Weights of a small GPT-style language model, trained from scratch on English Wikipedia: 16 layers, 13.1M parameters.
Each number is 128 + 24 x the weight over the matrix's rms, rounded and kept within 0 to 255. Layers, rows and columns count from 0. Numbers have three digits each.

# layer 4 attention output (transposed), 256x256, rms 0.0437, rows 177-189, columns 0-255
150118087134101115123144152107133130125144143165128123133127131121125185156139110140129086118123138102126074164130143164104151087091123148139120084097114141124137166173103142134138158172124158136150151138123110099088131136095168131079183093109153083098086151123111130104117099132127123150116137160118104129157125159113160134061146113133138120129152130135102153119134122128142170106106135133174075122099132170104114151195110154126125148124173149139124152138119106120127183142163096081109140146163100187122096134129128140115103108129099133130133160162161121118155112136120143131153120105134122115116098132113122130132133116130180104128157158116147125164124103128152122155144121178109124123105160113125158159136122122121099119171126112152110097095151143176128200148162147
070078083111103118095111095130148122129106109133125146140136131124126132094107155135164173137097138117104145126108120089142157150126130061115132125158127117095117164105132116086137131117139164147089100112116131128165124115110116118121149118121125158138154106127092114121123119108161092128173111117128136134136137111138100119111123116135113112133125145146093106122133104158160167095098105106157150091146147122158119137164138139146144094188140129122151146131157086157165109121167123126092141109170104119136133149137188132117128090117139169149095095084181139151166113084120133114112117120118099123147102169136147162142174136128144128083135150145146127147146128123163106139082131153134136152137118139121174146125110117138128141097153133119106118112106113141127099176101139
142107136123117123092120107098125107134145149119103118182161161141140103110152152116188138119109092157101101138154163110114158147146137116158134145111128128136125124138157129165130142103147146137128127174134129166129145102144151175155086102140132093129133133134138118101128110137137117146145183139150088127117134137109071101117140139165151132137131102107159106136164117134174051134116125114123121114141137135103139121141114151114142112174122130147176186110122114109133140098121161128145111114112148107143134110113152136130122124136147096162127123130134128136087124119130102135136154162151104090152155113134122127139098126118132155124148111128140109128111149154129156141131144132112108113143144134116138111148128121148145131138125133115144205190121163110094132117176090
103102142181104135095133133136114101124139116133180154156172126117145119161139117118169097132111116159172132100149134108135107155170071158135128105122085101127160118148099085086124111175127077157151095135118106088114126131096107141064126153066122167199123141106145124128097104152107067129123156129109127112173100112102064127106144125133105140123148115137180138162085168116164148151128145181167151135132155100114136135124118098120129147135108126145133121149135154098130128121127106149082108157157132133157147164159135148160142149148101136086069168119145104143187186091099117128112097117113133113135101107131123181110066132125111122143102125129156127136103118136101149098123130159085137137137153142122161173168128143124145127096148097125134115126104160164102109128086153
163156116152144136087108104108110104125149135151096151134130141131135100134127100155136100118169112092165140116117129151143142075085138097105121136155101135148109145143091162119133118134140152148104125163112139149118145128148128163106117154127173128079106137161146110096111129130085121114126113142097180162142099116145126115167140152140128090159110155115143178129124125143157109133086138111188142116177137090169155101166157125154138113152101106089109088138137105158126137128117117085164162179136103128135097105144130121136121105111122112132158111077175134135137180150142131134139159114116118144122147140124141160117117142118132113083143151110186158140133114079178135093144173047150091118087177114119097166113151160086127068120127147179127122121101111134125123130124157
148127116111094133163158116155146127102105167130084146059144155072143153098127090154079107120083153171094145159108134136111165110101136118139159124129110105141120131097146103125153107090095110117126109126119119124114123170146100144098105123140090185108164114154098129093119144128111112111111137104124114112114178134128110116144101144157157133131138133113138137150125120123148092134129119157135138153131109124156111106128162120128155130138158148112119129099131129127077123135082107096150121185147168166145151163167136158166144149157091103118126164145158115147120150120156091099148140117088152164073137085138146163152108108095151119135137123116093122128108139191142135112140145145123127130170130124160130122098127101147156132121127129120095071102144137084163096171143105
129169123198096116109156120138144122128177148111100115122160128142135143079126140126120099094135120142134125114162107110099103132116118116102110119134088081124148095096147133126167086152122153135135075127144111098093161168080087170085156144153116117131137172139145112126123129150169142134101109121096196141126120121110148147162137112129104169157126118132140155134091132143099105094135107159130118136121139147100166105134085115145119091099151147136150152119140158135120090139099123111124143132126114177129109137134112131123125081117099115081123106150159097114105078113082085144155130143129107128128083138103141148113103135083139106106085127129147148101112108083132132104144132104137115164138121137132138172114129115113117107129097158184105086147158081105135141114133139
164111155119136183100118162134145115059124139114121086125158105167193108110123139122170139102146121117126116123122113121153131140106125155171137110127120140124129136133126165144151131139101151147102147150121141172125154090143148153116090118131148136085170134144152129139119109170134098132144145128128134139135104133090116108135112100138154166114135133111150186088124137135126124121145161105122174098125124155113128121120161175119122132145123164168159120111115106161153121128134174121135131156153103148107109075148130113132122147103153102153141161136128137116161111140159090106106143130145124101193156153136116089107096132105108127118159173121123128096112160098110115178111140136127116115104084122144116133114128129123139105101090163153156119125085111138115099159088166
118064122109136161138148107110114094115117143137151158112147139133103102097158160138127104136168127106145183112104127119134085166187137159100128126146085136170142129149134184128106149169120088144124129118126087077118106139129102143102115143105111184091131121142133095140108126104169143133140133129099113152155124131128046137086130105097110171119145098120109128147091156119142092167152130136125179080121128142083127133148117095155122160152128086123111157121117084120132111140094112101153130146145085156152139098095143133142122128166143131135145179105185160133130099116101092136139077134088119094110146114120089088121134073152171177133169148133126151121117099154123118135182114150123127144101121125131120139165118129092101138118132122130111115110167097148097138167132143
092125156145109163126147152126088112153116143137114114119124163114101079138133108116130109131101123124164142092108135121139108165170155121149145151129146133140116093134105121142112077107113162091121104130148139154106104136143147108148095139165151173155099099124117099132147125149168131149109172129144101164139127150093147160129095131162121099139155147134171128158130144119134128117150110123113119128157108098133152141128105127107134136139091118118152163121121121114146125139101163095140079100127127168114149085107110116138081140120128166083136141130142141166075108145151143121118107110142106118152082154137138147135107124104114170134090175145111137132112130096128132154133147149115105127148151138129123101134094132130127147104146088164126152113080123116116131113118122
163196095147078135137129152115140141131119121118098158102131133142116121083125122107120102154125137108144095130126145163146115108107130158161121111117153122121117108090136142140096155142124134137120141153110120131126124146098074111139132138087144138122146173132098144149137091120121102141102120159154130127095151149103127089161130119145153118157167108123128122145089135162097089156142157117122110181144173132142155112119144140126107120140130184082107140131098109094140134112132080151105068159141137150150166137071154119146143108113158127080120139186129121113110148110141152128127106095123148139137129128107130111097081169119112165116118142159119152133157074145114134092123131151082123085068112108112136166092102113102183103080126122109134164097101082160109163149123106
111117116150168096149107148133136109185170127069132118122124124110086129091122140142127105124115132086120125105152114134152176074096133100132127092136142132141141160169097109134117121138107114081132086146145104109120132157161130113146054101117112126149116150110116138118117162159155128111097092134140144150112117152116128104146124164138135179129151088089125119112144136122108128113123131158086114111166094120152105138120137144149118138090119137108119134097097170146067134125123161147127134130108162091169130112112148067148134154120119125113137120148117133111083112144192165090153137099129083117106139120125125142127081124168126125143099103109086108107094143122137141146197119114122191141067143120160158173109162117112140141077157129155125127101086075153208159121142109
146140179163140108146162154149116107116127117151142145092161119132115152119113128134129117100117118139141124091149110076162123092127129136175142128184121141134115129136121146116093138106098128128138128125098109106126143153101131111123160164124126177138152120168120155114103112139123133109159101140133124143108116136132151138090157107156156100130133164137118136139129186096161128114161135134088103134146100108109113136109070123127111115098137156162139131120123127117091118101130108092132110120110151088116113097116151140117148132140147158117190103075109115113164130104138135092133101097148102130163135137127110158128122098127119140154116146121154143187111132141102153149079147116124111120128092100121110148096106129087134169155114122124116105143115120103170113131141163
# layer 4 attention value, 256x256, rms 0.0352, rows 178-190, columns 0-255
131153152111132096129128122147113167114116154130109130123145099142171136159115129127079103125147135148141116118137103114135127173118142100100128124141162135145110128141139071119121120170117116147109117146105131116094167140119095182144102132118150131115125101140127101138145149128124120096107128102168089111148125119153106113126110141118119147105145122130118137130092118136125071139128158131149123122114138121101139136089126092103118125131132115068135107160146135138096063129155145107150163110094147120133120130141108124123127103136137137101165085107143155141164151140167133115146140159102127130121118153125116138123107086139144109132100154148144166112135150117126089116146147122093098109110155142109162094134141117137117099138143139104109115135153129125095161104145124
119099115122118115130117152133125147127130160165137125117134129125121121115095166124104154171117115109106165115110099102146110111091157120154146081146126142165131128094107100097149115106173135104145143065134098141127115149129116103107092124130151170111101133127113138107082130140072127102110138148125147126125156117107173090119120126131119135102112137121114116126092115105107141139141153132160099132136131144135111108163143101103126103118109148131124069149137094094136119133134096135146129097142090135115122124133095131113150162129114128119133118106098104112118112119142140122152119114132162115109153115151161139110118120151173102152135120100107146153117117099123164095139095098158122104133123115147126154154131125141077145140120106111150132150135125122117119081080112
128126094084139118143161094137116121150110092114134125131109175126178149096087114147101157127128130106086131097070149145134133119110124087123123072103129119145149152094135130132107112121096133095118147102154139133154148134165182095135114167106164087130083135134142138109168123155175139149134140112129114114140151158120096102087124127137116155123122113142087129171116132130146122092107118122102105119135154113127104085140095155152107114091109127134146103148116088136093156129166181112079119183148146132107115166139101117120150122108157134140146107145118167096166115104139101117099102136131167124119133125140138129123094140107113128154129147129092138135119132142121116120154113150139129088172155126123122126096107138156132143134110172156098168138156129192143108138160091
124163140160146150151136156122167157136175126147144129120130105100129107124129158150081148129104099125134127147123163130112101146126108102160183134110162116110143099132117145118135120157151125126154142150133133104086118107150137117172106143123112144121113142160124108126148145144086138131109147096196134096132142095128093100129164131126119126130167116114115113151126173118121116121155117159136133134127147157092171129127145152059133123110116083174083119139104148133117144105174157153134117138111112139143118133097113117151122120119132164120120126134103159127115138113128128123103109121122128097126117146133136081113074179166092151120136139126163105168094137112098129142148149156125161150116137129121151126095129125079123168127160136112092111130128127121127134100120104
121159135149128138131168156127125128136112138152098100133099132128136125146087174101112134113116124152102111110165113138104090120122137099145128103139096148122087133151136124104114101139153140132122127117151127125105161115114135108154117144108111163068133159153132126123131109112144122134140145065137120088181102083114115135107085133181083124132124128106112130133090147108130085110148138117114177128095139094119130126110075112167113147104119110134103142146079149140099111152125116094133104090159186151135119109157127161117147084173152136147065127128138108134120121129133162126151136162107099138131111100090119140113171131156129137163143151138096136170116104099102097145092104104145168165134165105159148133128142168097156130123146076128096136128100155089119174148129145
152119136120107165143111144139137118157101105117161115146140116131159130153155098112070125118110126080131135112130154116182125125087089114126125144150128141125100115094125155124155156124134114153103145134098117089152100111114121149149117131104160149159084121119125142087171130139109123118122134153154145116155124127103109151125125114147134114131110159148101132156157130171100108114104159161139138115119144191142143148138124151156168131111134115126085128082110152142137112151120136120098144153138134125148134123122113089182103089142164167142127130131121125143171148125122142145134110139115147143142114136135139138091155111150104130125140115116128155161096119134124131121168141127142129154126124129101110124103129149091113142108130142155140087097107113132109110135142092
101128125151094087154126113141118172179142112124129134145091133128105112108149110135090136135092127124137144119128125082151138172117134142140141137137125102138095115130077138090151147123111067157109118096118100092109109119140121144128119122127128142132152133138132116100118110125153112116113130153145159091127126139174126172160119139122117085101156155111121075140130133141101190112102119150130091157138102149115144157089122160100140113150137113102115132132149110130116104161101149170089131145136137136110140148135122105142085130147132122122078088133129151130136131116155142138131116124144146087095128128100153141105108143138150133106129152121131155145132112110139134117097113139128117132111140101133125138112151140111080128120138092132098120136147193179122140069119106
125140113162128137108114073144116077129097114154141147149140086124134150143107123117146074170096103140086098142194187119143134164106125133143118122151124103114133126095111104110139133142164168124133135117149176129093090120097094147092116121140112113135117125132125123123125108139126105103153138156144131115127083147116113085108130122125140098097106111134124104165124165096124118130122156152119127143107115142102140089131079119129124185139131122140139115136138108165097155140149153140124126119155094147143098173141139081112117125124139119124113107136106159105150190111139129154124139080132121120090119119115086102105117124109098131113126106145137139163151136119150150126116105134121094083146133110151123089117110118119103124139159160083130150086174172143113168133132140
137118096118142130160131122164157136127141086098141135114110117153143121137098142171118132132156131098138113110173148129132123120093140115151136123129133101131107155093138122093105156148154130132134134122124081135154181123134109112137155112092140087140155147118144096180099146120120128103156097123141132073133125140167111137130168138160152108148088136132152106121129089133134144120078144152107108121087120144157141163082155129100160116131150105153128095141154124132100121123140139116089116119157132102132127156153172146098124155110109145120169121132160163145133123138137124115154118132174144108132169112111169134102145105165134136134147101125143141122118137118135125107153161104142166096128111081125104111085107100063168119129135120156135146159109144149107116105129121
146121120148107143099108144117123133103186112106137117108122143126139131162140137144097172119140117132141155115120135138143118147152124087129118113128108169082068102112182152133102136088150139103112111118172116123144156132151157126104148121139126157165111108104140139143124129109119113119136107144095111144138111134161109153112113125138112121114134150098126096125163088119179093126110128136112153095074128121091140100145131126154085125107163124130149114106116112136146132140140118093104158164140166127092148124122125144129112138104158100137129116103109120114118102072148092140110192171155131132121136148126107159156127133093139103135134131117112130162125114140131101082153121133137128113140110159151098129103087086158094112146148133114087148108094134146145072126138153
188122119108168149108129134112144142117139127133093114128132112078146137125165146131114161105111121154083120068128164137088110105091139130110108125056099161129088099089113123147136096108134132114139150152136096143147138110155146104109170119136140137115121120142109115136130137094148119105133123137085078113158118128116169092109154113123107140151122123155123098139116147139139119131148124134156121096116144131089173117112107144140093139172136101157125114094120135106156114107133127096107093087131138094158171132156111153134140132130141086145091123083146110133056148109090121139126099148151135147126149114127135115124159130110144144149122120096097143101173137118169108143103149113183135148155056135091127069137146170111129127153152075123100127120135152136157153178141118
123140117115130115155141139139101134121159112091123118163169169139180088129113142109164145136125108111142119115111124144107145128101136138119129109108148133098129130161153110136151139147114121099125134136136133129148109163160135129117132121150120120156145147090128114164129146131144119155115106146118118144139104108093115150104148124084097147143131159116147097162134090141148143113087124181144130062129139164124123121131140124142159145105086124136124133108155148161121107122142125136118088147109119121167164105105103140134125149121114120162121129163147094149109155110125120122122133123104151139101115147179130139098145140142150109159124117104095127150149128120109126151164098122136118118156162095167105126165120129131122103081112125140105136151113147156129139137122086
148159116110139093132117111087086138144151129096143162096148141150161102167093154094105114129117125093133172147143121129139125132132154109175153140145141111153121158152147159152129132140134149141098132080091110113122120131126131171123119142143167153091158150170137078141144103163119141171124098157114103120146118141113115097103142110107142151091139143075112143158082132140128110139135170117125118132107118095122122128089110123102162142141118207146137154143093154100151112141125117114098131109087076142148103126129161148153078128153164141136180131154112108107128141082218138066164113124160161122143129135119088120144118110164100126135123100099125138131130089159097139122119120143125137147129137105091133121140101159094083120133105131120131064133124098172107147097158093